Weights of a small GPT-style language model, trained from scratch on English Wikipedia: width 256, 4868 steps.
Each number is 128 + 24 x the weight over its row's rms, rounded and kept within 0 to 255. Layers, rows and columns count from 0. Numbers have three digits each. The size before them is the row's rms in percent of the matrix's.

# layer 3 attention query, 256x256, rms 0.2, rows 52-122,179-250, columns 0-63
100:137163141142110079141130175130137164102152137117134131072081118160143105113127102166096129116134118180129109118138123142048163136165117089128118136112127147147100071098124133122121140151128117
113:134079122113141111112099100158144133110164146141165092133169173120148153119129169123149142115111161179076147141103092139161140142189169113131109100133123186116093134157126096132107115101111088
092:156103121112135126129197114112112092126128131116100078121095134139130157110140154112102151136137147132094142095108091177135162141168111130135171108111118094099070144122120103136141104146122093
094:121152121093147132157145167135090109162142125115144094104129151123121117151087146113141132152133164153100118171113131120161145173109157117118167186133099170116094107120153159100144132142095131
087:119062142148110116158115106141107097106147133127128141093170161112123112132125164144096134155103134138143098144120109115121107133133089113145126090147169123144166166151137154146138122095108139
092:118096130139155128120214105168096112121153129118127179117129129147106122129139085156129097131115149112095115112126121123136116108123148144130125118127124126128135124125111101142158135111089150
089:114159128132153132140135148135113142074127128126101116128092136131128139120171112124126138120148122142122179131120113170134177082121087095141111195106099162138164125127121100088096122082140101
087:170145118100109125114133116135156146171126153124100112163124098164156134086139181115128119132130133183121096103103130138128116136193122096140115103098135097137152072107120120151106107145144112
089:145121147123137147094151084126096098113098175108142157155113152130118144114106155142146115135131183139079081149129136128114132133136093098104140118105144173125141120142163128138130126134128064
104:139154137152155137116133139106150131151097116146114128154141164184150146117119116119096111091152149113126147129134148095117163092172086135130099114141159166163134147094107107106106126120134147
106:160106146148105133132163140134194163139114099139152142133183143173114138110136141138126123085113087098125092136126141157114127160110133127115104128169116124121141150140093118151108103139120077
085:086087137094114115134091131173163102126105129163187102134155125154147178129152116116141119137076177146123152153097106084164132172090141138132100133171104097140132146130133124132134078101105132
102:141091093095106124129135151117138109121098123147140103141146118152085160124192145135132099099066109093103134106128142145107087110136141148145144145126093150125141157073124083116168106130185118
096:131141094125074173133090144089145130177175139156159123152188139119137137143072122112131159119168129130124147106106137127153151126132123134127121108069130156152165122114135076145114112105084104
089:122063178167091089147159100137134111130118124127147134144133137119154125112106101127130139159087081123160108150124140142161097129131112136149096106114140089118153167100141085110119105120135159
091:143108121103131161117128114120102164176163175155109131185132142149101140149078125162183096154122116114108122105138112091116127132092111161118121147105169092136130126128119148136122120125172122
091:122098107107127157162162144167111143115167098183161143052122132115103138150194106120137155115092123138116151115139107138142135155159132179080160120117123148097094172152127132152171107109135132
089:145116116158155151078137178138157104106165150106094145130084097127077124106122101092115132119152129146114154153149113122148135166147139130164127107111107111123076090111075150110167131118107096
075:134148118129085082157130131120150116099162153126095150131109078130110164091103132144131137174120121116141160128146131155133089129117125089149112122104143156126134147158116118151090164130107140
091:133115128091146138069119136120126129175142132120133103082115135128084124141101085137133095132123116153133155145128137111095094139130143089134100114130103157112127167125148133094150120141099112
096:098120165094069179152117122142105134145124150100143105071109132140129133175141158122101129108116150103129087162094130159157113153166101119085130152098097124135159141164130106111121118115107117
103:196133132098105118182160145122119165103151125185143137108121124110120086090100118111138166114160151139138139118084083129092166163123111109167134093151098148165116123108126135149127166098113105
123:157101122140144130143132130112057119154155138110114114063170121115113129133130126155133131136153151129114116082137123112060138104130133115173148155123097162117101149140048121121129138131058112
099:141119084086068125111115110094091120094127121106105124095124113155131147118098079111137115112142143120101119123107128166095125132113162098140128105123132081128165140095126091145135105121139155
100:187101153133122153141141135154134135172148172108147121104107116124129131133152149134150131135118148171089111113111129146107108151173139165141135141107135129130138126144138103135129143145126171
101:086090080184117108100108133074115129099119178068118096121143086155116141095109068109119122148110118114121142136146116122129124138135113108146122147115128093120085105093117123135090123107136134
119:119098106111114115139095126131109159093142115149143098156088119173125143105122168116114120123147181177105114148106150108118147095103156188147174156105116092149158120151186122133143104141124133
109:109119140101114137148174099144109136105122131136151126168125113146140148082149148111145142128158115156127118107136095118171104133138155117137106121130089115116172078122157096117114126107124150
073:114094118104162155166160097173102127131135134118074108128126123075094085150143166097121153151116106117174105167098136140179141136111111121144124097111157138159118162124167155091122135118140161
086:128141089088128115153125143094093159104149096107124147139132113134112184101104176117126147116126148192122117094181125106144093125115077101113126127117121134168129139092100100122128164127137115
097:130143102118149185149145116152123103145134089161152102133126130124096172136144069069133109111100154141121107161155158096133150109112119141083142188113107132138146145115119149108137156087148180
083:068098131143089175083131094168125177147125135117146151141077110108109120072117116134126128181134091143095132117133131144127098144181115107178123113108137149130119113113116161096132102098109136
094:124166142127089135154162123118103148167127090176141129144127105113117138124115113124119090116110120120151105110143151176112164117125138119167120131130130114121122138106079107104115133102092184
101:123134083093081194138146126094097122094132149131123151133147143141096137154121122146134191143172108124105115106113124209125100106096080136127150133128121103145149122073118105133122169136153122
079:125145142097141119103139128117115104193127176181148165139137161106182145123098127157162146122074103146096133127146147131189086144123164121124129074091126137142114153159125161121135143115146119
080:100105171128146178158174085150107139126131147136150136112120138134125121166104150116155145118125084128169112126140115114164146147117091114106159101155160130117136165142194110150141115109133095
104:160111089121121126105164140117102120159067098146125137116142145107161128124085139134167144162116085163126140139121112114134155137114136118136172162150117104184092109132180129114146165162190076
082:094099121121150121121059112120127139109160122121145117177116167129143163133145119153127128078150175150100156113172180127152102136125096176106141153119100150102109131146115134079173091131152126
095:141140121135166131154137135147137145122176053151156132172107144162093129093099127140101144114134123176104125153150132120141129124134094120152125135119129120159165109095155144150118137157138147
088:134128105115126114102064104136123119107125128118145147184123124132151110110137145111107127096108109141129126118163161074122149139148130125150097128119133132138145112136106144143165112140103149
084:130150103114139111156120149138136134117146131114155176181108157090132139157075100134157155140131095137147135115129120112108131187094096107110129153150151131131107090123154103085101148145145145
096:130152165165097114096083122127095126157113089112115175152098118128153118142079138140114132147128158165129098127114123099116144149091162130109156135150156155101089095159113126137103089139129108
091:112131116117108115121151155125107104114151159114158178180140141152146162114136121156137166152147150093131090086143130151112091117129167146115139125123153141114129165120118110138172112088154129
096:132121157102144114122150158113131145138157192124087106111135157183129107127110173153121139131086154131114131101107099102164109119136132129131127105090123106145166108160138151131145133104152091
099:134106090148087135121083137150121117121120126137142112144116099111086160150162096137117096151132145127107145127149133111121143129131098173110145131148114113126120097125156175142161110132140092
090:159162132164108160129095098115142121153105106140107116111127107097136135133144133126143147128111110117122099089142105146090152133138146087108159122091105131179135104105098148117128128115156095
098:111126151160168147116114107138100149177126143120116176191096147149092140168115123126174136137132126108159142136150113140115113186118102132122110148142155119128137113124103103113090196124150133
090:167105136136150130155101143152137124103153078174128115157132095136128134107128154118131131158093155144159119141135143152115119095110097154108140132094109143143162104167127156136078120130169129
109:198135115166137132097109104121123143128097149089121100091149110102090108109088103117163100157160093132128131110165124144108141128119092126143147106131133126126145136151116096117080153148113117
114:147083147176115127091154106113138133127108112155146143097157150120128129111180150135159093113111106093123094138147102140126130178146141111173091089128103097122163146141106084171146137146119089
100:156120134153127145125147112139160152125151165146146123128104120161115109133178102129146131152092130123100096113116149180079152127112157136190110132135082139093162108125126110152149104083108127
104:157121143116142131115119138139122119151133156109110115155148129098198095165162166176129126125131124087100115122186088125109159127129143138134146091141130130121092115138116113147141102106127133
111:130113114141171135125130147089161076112139094129127125108093094124178117096192068058146106102110080098132168130156140086068131166139130120113142107091120142105098169147129083151164144102136146
104:116148140124136078151155130132123174147145130145108185140114177156159128134138149140096151089151125131119100113159137119136081082140121116113102109160128136127112119116130143081179157137152148
105:133137121149148125104164157137130192156081112156080153140135131129110106137129166129149177130143110155126181105106096105152133152165118099085148127124150119120113148126123115125129143118128126
119:163124151154147130115171088131109165169137138121094149121110091130113081144089098123136101122117142108135138121146190141135131140135138125135121133101174123085152137169116085127099161199134137
093:120142136144140163148120158108096149156146143171158118124123157160114136101098122130157142147161137136132139087122092108147158162142123136124164117091155109126129158157143109124127117146142105
106:111121163185135117072153154104170138108167105150173125123129148133151100095101117143094120107126123120090142118120130146131084123139157072145099128110093120144131145132106138143132114149165110
137:167139093126153175133135104126108124152119145139114148099132123125073086182099060149174103132105162113151162114118142152120137172127102126156144135121176171110143136120111105124080160178106166
086:154105077120139098104132126181133134094137102143158132159125128127159148110140091143150148144140126152095164126149160111143139119180148127101141115119110158131112157124099088145150143109161151
139:111118145143138120125120153140149152064166096162119127163137127172150155118119171111088147098141144182124142114122134107170120070119169120092119141149109107180117151107160155122176117076143149
092:097102153120109091138098155147131124132159088131119118138136061154103131140111129096058119132143175112108121096063117131128162080143177142079144142135090117135126125125165157159118118108116086
103:143141131140183128146110144082110116155137144117101146098127123106112140139107135161124083123101169133158116105145121133147126155099142170151126160124153133164082106135108083137110142184160090
106:092132141178117169121140149082141141123147125186133138153121144124125123129128150152117153106106086136139125123090090135147135131117155147130156122068139106140139089122135164152121135151137132
105:114099135171129133136121137131128109151134101107068121082073119146095110121128117154138103108120125142129119100174125142176135109116092108144100132081105116089078119135108133123123152140164090
095:151116160113117091134115122119127125148170109132158129167188167099148128090117130166143103109112080101159144127094126145157069142111133146075110117137088134117101147110151128145147092077122101
121:121169147118164137129150166124165116132127150134131140109100149112163086124152142103117149108109134152158147112160086146112093109158169097137137098122136127130111119130146130107123147156167121
101:125136135150099135111111129101158132091131129124179098106120135153122099092130145141090177148163108116114103126099122166141126128107102138135121156146170066149167164138162079149097118138138127
118:143135131154128107112139146145196126121137140156105142114164131146120103178182149137119125115129106116120119089133109140097106117116145094102105118140125124127132143104122117139099149117136125
110:135115154165123104146136154092128127125102116113089095112093125152127128148096079122114152164133169141139139121100088126077116139132114129144156147109128117142116151123136138095082108141121108
113:145129111142111095119151129126125103162138097108147111115110123162127154140124123120103090135138122111122102122118119119175118151170155085134124140139108119056131158082145142118128116104113132
072:113101152136142137149162129166158128141139094100151117082132158141144124147095128131125144156137184143154132090101124146086145165131110133071108126128120116115083167112120161110123156080158125
107:141189138129094137152134098149160190112096110120132188123117134130145100127141099135133113142179114146095195111143106173122153145156117113111112096121152145134114137136087109135164128128102138
131:100104128165102137128105143138156155118136159145111133119139114136192150128113135107128111162174162144132106151137119136164124126114149116116133138134126129101106150157152118139125128163122137
104:104114105140153133120110147177118132137166124147106105119098139104190122148110109138120111109139163179125105098118172120117135135135152155130123160127126143169108172151137126137137138133121124
100:148084152142121156149136071165088158114152115115143131198119122148132142146126121184150146119120099124112131120141173183134124127134087175105138091169144153093103102135155132130160116121112117
096:130151140145140149108140144153156123155092111152105101114156123115108125135103167106098120113122127124118090151165129162100129118133143130140120132155130070117088154110163149123108094150107155
092:140133048154130143118135152147100073124125110142083091117174119080159151147156161117133103103128124136102138113112137135187122103126107116130123105129107153148123129166133113131131153173143119
102:087147133125118054114115089130141124115115137160152133131092127143133133144137126113117115163098158164147146162112141113072124125083129154130109118105105119112161168166126126154174142126194096
087:130187104075104126107107133106138187118138145107108170151129130124145098097146092127098135122151102132123139133161112130160138133110160122132131148130183099159134121175133114175125108166113149
100:120102145122085093106088155125115133103115112129121121108166124170128160105116148138107111169098161173123094162128150092101126119141139157123139109156131090114163149124162131157142116117142120
097:099160112158127124133110141113099120134139108115157122131136128191145138090088119109161133116118122105164121098143127131109128132136138141098084090133161122170143066176093105136127086137112070
129:121089145130106112166106113143138116119138123115139124138128144141128132155105137162125154101152114083103127137122141119112143100066163161151147134133116142129096087129121125105126107110133108
092:111144100127099158135150120136158080166122136114117128086115127134143128107147110152127109102139130106105126105147154147139141140118109104147083101124138127130128118119157148092154111181116135
109:152135100132125110137150119123114109160136109124128127110107148087062128104156129122150144076128113092133121133127106154143130125098122171149148132139144115172139136147140098139113166126124092
100:135151136108111139106141115121109156139135180112132101142125146129159135126112093114138125116103141125166076167131134159112100125112134150140100173147149118178162107145140115116111112125102158
075:149102135150133119146107118155138099126125131116112110132146140165126150140128158085142127155160093156103104134154130122126138133134100107086119132157126111110121141145099100117126094152120141
108:131150081134138136056138123113127144150102118165062133084136116104151109141098163129152115114128087098122120169151141083158171109106132104158144137167133100113160144103120139120151120104136149
095:111136075124174105106130175115140128156122100148176128080130143091149099095125128126120127147161131160145135130146128151128117170121094079145128157119123136128136146157117121149131125130161151
086:159142141117098108123101161175116143106146167147145111188081130099120121127177094153122079132092163131106125124131069092127122143124131161133093152118120130113148097147153088123125134113161137
084:095199126119145138144101117130130128118141102173152152147162120145111110079090119163119102150127131104136136126146140074120111159133126126126162154093149121147136119140119087138120102125133139
095:137119104107137132133108131125155154123142158109114113109117109113120149189107120168111138087140130153116129143150129149109163114113124148090166082132106152180156158112105129136129120132135137
102:160157136111149087126136115143140103106132141157111094153149126138138081128120139090154138096098153071134132156129133155071117154117110098112092102125135134140112153137132116074175100105148152
108:150119129096074167116122119154114147159169149127123090139132179145149135102106130128087124125117129141119149144090148181102128117103133151159089120135137116121118147120164160106127131128107165
142:114096171165111148161164141152124099107091142173088131102081128137139129119146119112147152147136127150117129149119105089165142130094137103112109160161115129124112138132140157112142117111147112
106:136127121146118167144156097133137074112146130146130129100165140121129133143129147120152083115128132172148097115144123163082127165125135144097127091102163156174185154154102100149145165151149140
106:127077098113085122152129168112157153118110144104092193101132118091116140124114116071117149121127113140156137154133095114151093129102116133080154109192155087136103146149126116105128118143124127
105:163107100129107106136121091095165126101146113125133144167146105143106136120104120158104135165136096150116129122089144103131100127100175104152105135123118085127153131231130114066178149137143160
125:112161112112133127099097111112137138154113075148144172106139086077064118125126147154147177118109161148153101094160127140121158126167118141141136118105120105156120121101118098148136140150122137
104:109132099104159148099157118114118091120104124160167134169136142148139110072122099122151155172120128131146131139110095108131154131080107119143092141098122123125162144121128152136163116130147161
072:121085142136188120139140129151107094162124134118124086094151130122115104170173176134174129117091138147143120100131134144071124111139121148069141136114129141097090141101098136131132133130132145
104:112153069082096156131115141164098164158122133087149154104151093105125149120162127131118130124129125148101136164123138148136106097132127143143127133106181135116151109161109111102090133145125125
099:164146099152111134141120172125163142135123066097082141105167197148129125108098137140139117103123095082111167137139139141128175113132150147096125080128143120133131098155140125128111120149101087
077:119140126131130128124126148123156110153129130136131141181140127147114107126170072113112081131138141141118156125166128151079175133184076093109123118125191114151094129143128130110090131150148127
103:134127130075118107125134104149102145115155101141128067127159087111110123094117121116118142086122113180149148181129116123099143130091128110141118166106151147167076115118156109137151150156095148
111:088115158121140113097140139125167128177162162167161124120111121144153139130104128122169182147138107126172114125117114105089157144118102139119132128101141130125141100155076140155130088096117159
097:110109078135125134126102119161164089134188123116167096145144125155103141154108118152114117110118122133123137125159135147121130189140088111162133144121122134165123111113089141141118119153107173
085:138132122104145167175118147118131116168120107090111112123139143157131100113153122123123117136186118133088111138145159133132110133170114087074125120123160137085145159116124183101106118124127123
106:143139145134136131115148158132164153153126066134149128163111124104167114124103090136136124097164116081101129158133104163135172129122111129127174066119163103124090117109118116133072116134112137
108:142142095127165137076113129121131128129108114122151118143120117088121140087149117142119097157099171131172118114164126109140136154190095138153126112108129102140199127161125115114096099163112127
119:123113104144136092126078140156120133133148107130143137143132162142026106166142125147106103165128128153105138143161130116157130104143122171159116128148140097191115123139146107163129126139113112
094:122164140127126113103094117123095134106105102074106132114133081131124111144193103152119158132107129125116152119152148090130097146151153168138130140110134152117151104137131104146120076072105165
079:089126129131109145130156111097129197152165110127115136161128133095139133148127120136091084165132146153147141115115098178140114145114069153148140169138127084131161095141196123092128158152152140
103:105089105154124123156128139118206131144105140162093140142123126138101126138158127160137103157128210081127147122155107159150122119125083146117122110142145096140114122095145141158127152136129093
100:128119117151147122131141118099134128130140126142171111085150172115162127107118143103121103119135112153092085093079112106126173095091085126157170165133117128141144116140111109128135151172106099
114:142126088117143128109127152126131106105111120116065105088138123120147142104110152129139136116095112123105137162124140164150133096109112112129153118121084154148105145123124144126141145066112109
101:136151110188147092132133117096140135167167164134122130134133127104106171150127135156132148103137144092108095106122103144182121137162128141143140074148145135140106100205127155125129122147182108
089:141117108155110115123095120147106084119091097095075140098119100193119151150088095163123118114175164126070119139152124123153111162164102129142137089106116170121130091138146160139115136083101125
117:120156133126139144129101148118142118163153138127104152151114144133101101157128127125076091163126146156141115110119110117147129168135156156115133126112114104133169160158174116130083156130154125
096:110153127095142091144121157096169133101077099103087168115143192152130089133131151101133097099091119114148086158165125077117122135113161092103161092129084109142166110168130072152121125157141118
125:132089129124096106181163127144122112124130118082085121108116125126119151159131176122153132109170121140116156128112110171111089085096131123100130138154077148095120122112132163092097154098125114
123:137142139110126112109165095153075084116107125147148131112134132094025095095152125143186157143149122128102125105141140121153154123190143161143142147118106126120110171121113130131131133147114160
113:122120167127102134099136100108126112147115141135126142112118073099102125114154116149111145132086120119146101129103091122119138142144174174155129158127086132128086151110146150117173122119112148
111:102160129182109134113126136179086120129146195146129075146159095162130122124174143150142085156120166127113155103117159120135114132151106127114105147175151147172093117115143131128113121138093137
137:108134110149061127126126169092132109071113121114110122113102109129127147148129175127127129122135129139134201095141139127160092126123135110147129137174112132129117141134136156122147113123127150
113:137104134102142101099104173131132146136136123140131130170106127128109146126145113062083121116099125125100163172144122104147124128092125139134085146159153109140201155168141113121081149121158150
119:106140140115070144118099179071184139125125151106120128156105111098101125161099110147139172090136153151138193159135106137133124114105118153163076155098129098134108143149141155149126124180163193
138:176102137159139145141150128117123136111107120108070124107123108127107130159164160128142127108130116102097158126086146122144129052134128155098136165172088115090115133120145101140112161096096073
106:126140094115145137103114133124190098154149117132104128138125138174134125147100164129060101121070105165158118128127127140146098136147127106163149097122156102139136111135106154120151130136118126
119:147097099134130147122085125139136095122120107140102151152142080172120158113108136122118112133072099119093124137145123103161156146111146099106132129141078145148148056130133110127108141117169091
157:123145180130128140123112164131123132165154116134139139089106127152085086167127129098126121179130108125127118117119122074121169138147130130143131158129151126182123103098142126136117155131098153
095:119134087200179105137085177135162111145106122111139096161138151163138148087123124138097095143094138112133156090141123148120152150123107102145127089098119125148098110188175115147127131141140150
151:094125130122104141114103170134088099124178131132187123114127117148123106103103090155108126111122112157136075131102161122149168168144136145126143149137142107193113121130132165152182101123153125
107:136101129130128158150134158105141146126143136101106124065172104117151135145106127137111143062137139119111132148063171169178129080073163125129131128161115147135081118120143149136126152096150062
101:137156145100084114135122127125122113075119132137155163157111146154107105151130147148133059154095108136097124154158099123131136154179149146148146122161138113159167105133123100091077110141109128
117:152126129127152145148094140125153130118153136151167115141130116136126143174117137124140133099103099133077116109064096120145047114109113121122119139142124103124127149119093157124143151101147164
115:129143122098076116082086114131179140115181113173115126163076139123140131117133120133128122110184138086126125142164095132124132170129123148156151126139142076156105122147100107148123129189125135
106:100172162106140118078124133092132083138184142128157147132096136109115105107143099151111126117092121143152149115122142113150168148126165138135123136126134120063129138125110164136127137144157152
134:135139142086123149089108139113111133115165153117154144129100151137096090152146074149119115126139133171108121123084140095154137111136134160127107202131125155171136165129130157158131096096114138
092:106105123137130106128136141123187102109122124145154095119159116128137087115106153129094144089113118131152151142127078168120132145131131089129103124133100171128110148145164117134122121110153139
131:119132141155131103125118117199130113136118155144150123097126105158133089146160137113138125161123105136123099120121086091161112151130132114136139181133118167124111099142149166111138126115118136
116:112147163105115116154111154114173133105177178137158134138116113136174101202061105136135099116121119145165139144153112126135127142175143151075108112130157140147150113154143096118139114134123135
115:143143133119174135135106139114111179140148110118189113120125113140123102167148089130124108119126089149103135143134135129132137115169162133162118155125158127123164076158119126126133143078090077
# layer 3 attention key, 128x256, rms 0.176, rows 51-121, columns 0-63
114:116104129139149172116174110161141132114097101117124127078139129148111081154110132110100141163100105136121120129134130125130162219127147120115121157145186144109114092124101118111157177113163149
096:149131132113164192131127099163170080116108097146130128171150146093133105129152147147108094176161122147108168113156107092144152117115148150161157104111118124117169147149139186104163148120162156
106:089108139121088156139148097118119148152097083124104115155145139110143092102130117131151108136111106145156152119145125129128121140078135133134105135155109097053087071136174142135130146136047151
101:110108159135124125155133148131149172096145125140127160086177105142168060159078100120062140148070134124151131126128102115100151123134122109100093126121133101110136145114081086130116159090168180
105:127151149192150123125111116180140112130110120132127134148138134099142119134143135182163133079101103134115123094102098107122121149131144169160098113123122080124153168095148139137113098130152101
084:155113124117140130112129098094150137140135137144132106106122136129149133146109122136153082080131142099139162112160157149085084093134110089035088124160094106087123123123128132121141127162118120
115:160117121120095122108087124156151128123133140097120126129172070138127105100178143141143113123141102113159150111121151122108107072119108111136140141102124158155139133098111123153108102151120112
110:140120112110112130125120125157157150118148085103085149121148068128106096139108118135109143126109121101094143162136112066148101144114177133150096104064092123131130115140142146164122111114131120
114:067162101140132124147137137127093112111155123138122133161150082141114139150117094097132136082135147118104138153128066125114105070127170151136133110134126124200146142114094154124117109112122152
105:097158179133114115125122181148134137134142073128132134121116089076138148123151113137149159070168114124145142143109154157172149131091133088111129096144111150140142130157158127104143095118134123
109:136151079130146117145126124104110123128144136110124113185140097114104119129145165137147098141138129106176139130119132202129098111108104106166115127131176170130141146108155130140144151121087124
100:111148138160126112168183132088121104122143124122119123113115128108152147106132148153161143120112177141134112104126102104133081171126127118158136138117172131136122171119137140098126148178117150
095:103157105152131134128132083088114127117152156091106171125117144156126126106164108118204137121161110157129143083152116168135114067121132162116122174141104121122173120167114127153152135158177103
106:140164159125151130138104113091122135134135185093134128129153099139120125133088127074130165123126160121110110110093106140148094143145146129130091142099141094139024137163121153088155142130171144
108:137129098139129137129151137137093147116082125135112135134099106133101117107108097127119110165113151110132143147125098131140139118151173128148146160171142137127119126109101117134122104132109111
105:143119145174110083147134107127160146130097145136101105081120139131133151125114131138138120131186154185122111121159161142146149167103132146101128172146141098142116097185113098120124170108152106
104:141181124111098108123107150132108134072119090136105127087116190128129103122158163129116102111116133112126142142129147146125129135114113091098135124144146135143156160115099116133119099113186112
107:102130124138181167117119118128093099125122148128102114112183098137139157102135134132110117122104123106134107103127124102131125180088058110158100119134168111143096110123130110123142139154162178
112:116122113095094099143116120112100099126132106159152147133111135142119159124166137157158122132142118089116153110115095092143134112115126137148132143104137141132139127124181090169098099132109134
110:160161096139140178129124138096179114163149146094168129132170112155093103120119131148069146134124140136128109142142131114125081041132090094093107067096125131164102109098146102111139143117144137
099:073099131133162136176157125089190124095140128129121117098138165147139122118142116098136111098153093128123133149101148122115165149153133124101087096171170108100154165138131112126096097122158116
109:117120101139154128154168141167125116109093157112165128097140139112137119170117108137078134114124169120132106132150101131136155137110135122139112134163171177104092152070130154094137146161123129
104:059143120142140121069136078177128115122142108111112125143124127142149121158153120132087127169121078117122174141140101122093064128132123125077138146069165140138121137165128151094116115158125125
102:110122118141156132119115150138094123129146126119111118146143184139162093130175106138127130087137135120132141119149153076147140194114143141084097125160134125091169135113171124129134150110180129
101:158119122132152135131139077140150132134110149163107159135095111113105086112174115096098166154170117111102102158131126091150131127122119182153160145159098151172098141092060155092123118132109117
100:052114127136129108128126158116125116135128113095156181126150135170110141117123105124165138136132132084150114164155118171131148129157123116143121140135118104125129097111138117115126135080185094
103:163174151117124109184146100114130100135131121139097174143103128101109134085125145137111140136148123158172089141137151136113126114106115124095084120142145135121148108125140106101136128124168072
099:123146142130133127131140120113134130101117120131139167093132164125127123159136125133203155151047133105121137116128117142100094113158150191142117092142090129096129132111078102151152132156106098
103:084143118126136169107090132114145122118153142101157146152105151111101185133111120119106174127108149135160097136076126133112090091115123142138156129121111162138121095129092139128105111117114089
115:116108159123135124151130137097108131109089137151135081062124124127143169143130123124117119116155102101146154132137108129134121200101091157115130145160130110116102119175135109140132117131133127
104:121114145106121105153151098154086118150126152180143163124147100104107144113177123147114095134076115093108165152117095110120118121109145173098127155107151091140145145185159148149145082152124110
105:148150110113126089101091115167117124097119106086199137118112121156131102117137143141150143115159147110126163105146102147135107151175109121110136123115169166134128115098119134151143096169095135
114:155114130138125108093123146133099138160135120128092140141150101183146162142088110115149110139102142083136125158134114109111149043118129146087093100105170114144122110100110118165111124129114152
110:127124105091131119131113135131100091090124141096105152145164113189160169128137121131129170147101140109118132160101092111108104104171164125185179116101132144156102133139174126128090108150116128
102:117142123110160137110115136110145115183101143151147107121134129152120095126134153129151105116095118076160071127089107083128138132180099113169128091156151164164104129136114144151138138108143128
102:084123110129132162138160137132170119134146125100150108109142102160091142105147128101154122135144124089195091171098089112098114106116134136110139145110134102131118130119140148152115105159076158
104:138130124154147134153146139121153133124136148108130108084151113134147133107124126087124094126141105161122163116118139148135168190107102112117072122123152100139161101138110106077140127135150110
103:087133149128147151092117113147103100124140153131142098126149106159143108115097110129124110118119147100156141138141068135133107134113140106132097119125154117128133104156149110130144121127148053
102:151158122110119142117118126127144140139133130144144173140125107137138132081121107103157135162110157123139130116134156149081172042143161140116132099128143123129128079123102147171117114135090136
086:166094136144115079123106126117157088083095116130110110088142112150113104160136101124145133124111173115117133116135117134116107145122156168128170125138131121117127168149139136129116111161137092
107:123158129120130120143181147126151108144130100145158081117122072149083167114136133120135142136071126135125144140115082108103097050106163128115138105085132110161125107145121111126128133146149116
079:157101145132134166131101096139082122134084131157125090085120124130135114139127105148127143133138130129126146125143150133104163157164140116118128065111144139105120116156175112135137142143105107
107:185115121115172141124126145132139125098149134157132152155143112134116110117157109113132091111117157103120160108117127125117155055149167117136158091098101131173171094085118138117164123139123143
112:130154115143129109129132120137106150131095088133099128156148123145111114066149094103149119123155117121128091128102110144128106107140101139153149123104116121145086134098129084127098118177117181
088:140119140120163152142113097152175156116127142105175137125129134070101113125152138129108102109121106106133115150140132109096106145091125129123112165110113109069169161086099154100108110127107148
100:165136096137133141097128114082086137164123134158133111128167147164110135108116151134113148149139199134168131100112092117125090112127142138109112144146150132142103142109107108166138104145143167
090:142112105140104148126160135141122151089145132132151103155085106123129121135123135107118130165111146102152172162130070147141136095121129110148141120096150167065147140124120136143166126103115131
089:145120108142086124123102133102094102111070130138117141132124133098139137119118121124128118122146125148096165117102161130141160117100078152123130105113147180149109127175162112121165106143108055
114:102123130121113091130104141095154113131138139093136140138104124113109164095138124152111092092145163148121158156169125120095131104114147140113160125160129117180130149078091116140183109182122161
086:121095152137073094170136145112111114136129101138105172160070149105106123151145149156138132130112110121134163169108086123139136161122172135117140129121100127087123090143140114098155117071110120
102:113128140106099128159109113093143098109127124142076148096151113106130130141125094115108133120134146166110128097153128147138081140098143122097134176147087111101089121152144151143136100135128074
099:120142121096137103130126082110130158124116093144117093102164145162147101155105142175190161095122132141119145126150148093117109124136140151119135122124160077124091129119158184171131125133108117
100:126114116092125106108109113182122147096092124162121067100118129131137113104121139138106123171122127147195128111120161090117144137108100147116120116133140098104132125096126145151118145120141168
091:125153158141097120114136131167130150104155101112184147117103134076120171120131132149128164165125111141146114143131115146112119129121122115113164100145127117095133074131073132124116139127114172
095:173083122149115149123113178149145116139167117134143121156127108149137133134114138134141098099134132126106137122125126134129129127169149136099127167084164168141106123128121133083090068128122173
101:121122163104094159139093114139169136111184143137149123101097105114160139107121101090122084117121140112119096113148113100109136147136144118156128116137126141125110130141159128118124076178125140
093:133111135156056122162084153140140122100131141117131156104179134106115126129107191164152127111122127166095133150106154151130122124130151140113126135125098085108115098126126114093124081127141130
105:122129139122152109161148111104128115085127094161112140118082119157140098118172109138118113117131115124147130147100102153099107123158083145136175132111139084147114130122143172148122077144087127
096:147097143118153127131133163098159137112111128127104151125132138147155110143194132137197123122123121102139114136160151093100115146150114136107126128081154127123134132079165157124107139128127101
084:124136137103091115133107124156104121132082101107132104133124126109136167111130108155116153138163122125118143146110146165175135119085093088158118160133140135125104158156143140102132110151132101
102:150103117193112161092074137137156147126087146107109110133113120090135131107091143138158129129131158099163107165119121114092116074115113149079137138116149121126108119086124116149082141138094132
072:133154114081155105103087074116183132119147117155126117114135101110161135144118121119093116157146160128121102157139119115107154154138128113132106144129125126101149140124121128162102158167126121
089:133125133155133131132183112099108156137126152137133150140153162112154125144153159131124110142111121115116122173115105121134138185130113125124073142151140125122150125142103123120117130164168142
092:129122138116075078121105161162101090164112142132088120158139161103117146141168149150099149100156145114139146163162157127099151104089118122187140117162109127112128155149122152100164136121111126
095:117157137097164101115179108143129132097101127110108093103154138168112116170133131102115106144153122113156098108168144135126107135157117082155072142139092120116115124131142132146137129147104107
099:121156104110142083135107103134124113102130140170163131127153113104129102077108115139083125168111113148131122116114127114107127111132156126158162098111131150141164118111062149126136181127106138
099:095169154131121149127130095109208125146136116142070133115153149126126156131121122096119127144158145158066127138096126128066139093131119133210121145115165108129105128131122169128101110139137124
097:125149120108122162106110133139146121114156107128096120122146091141141102183102133091102137119184113147074110143115193161132130121145130140152122120109127111101095097135128123136098120109094149
100:116121163116119099119175114123116173159121132080093141136112133119109142164091168123109102074114136085118120161130070108089136146148117136140168104120151154125136104131098132160142105135088159
085:119091116104147153120084110134119141146118114148115089117129116130134176123147104149079101109111137145117148157168156116148123143109135110119156150098103146144131141153120148161171151126128110
094:108158096145122124142171091140136151095141118113141159131099129149110108131134131134123149117139108085096101125144138150161200122106123149153120084161175132125132129122108100134120133121138120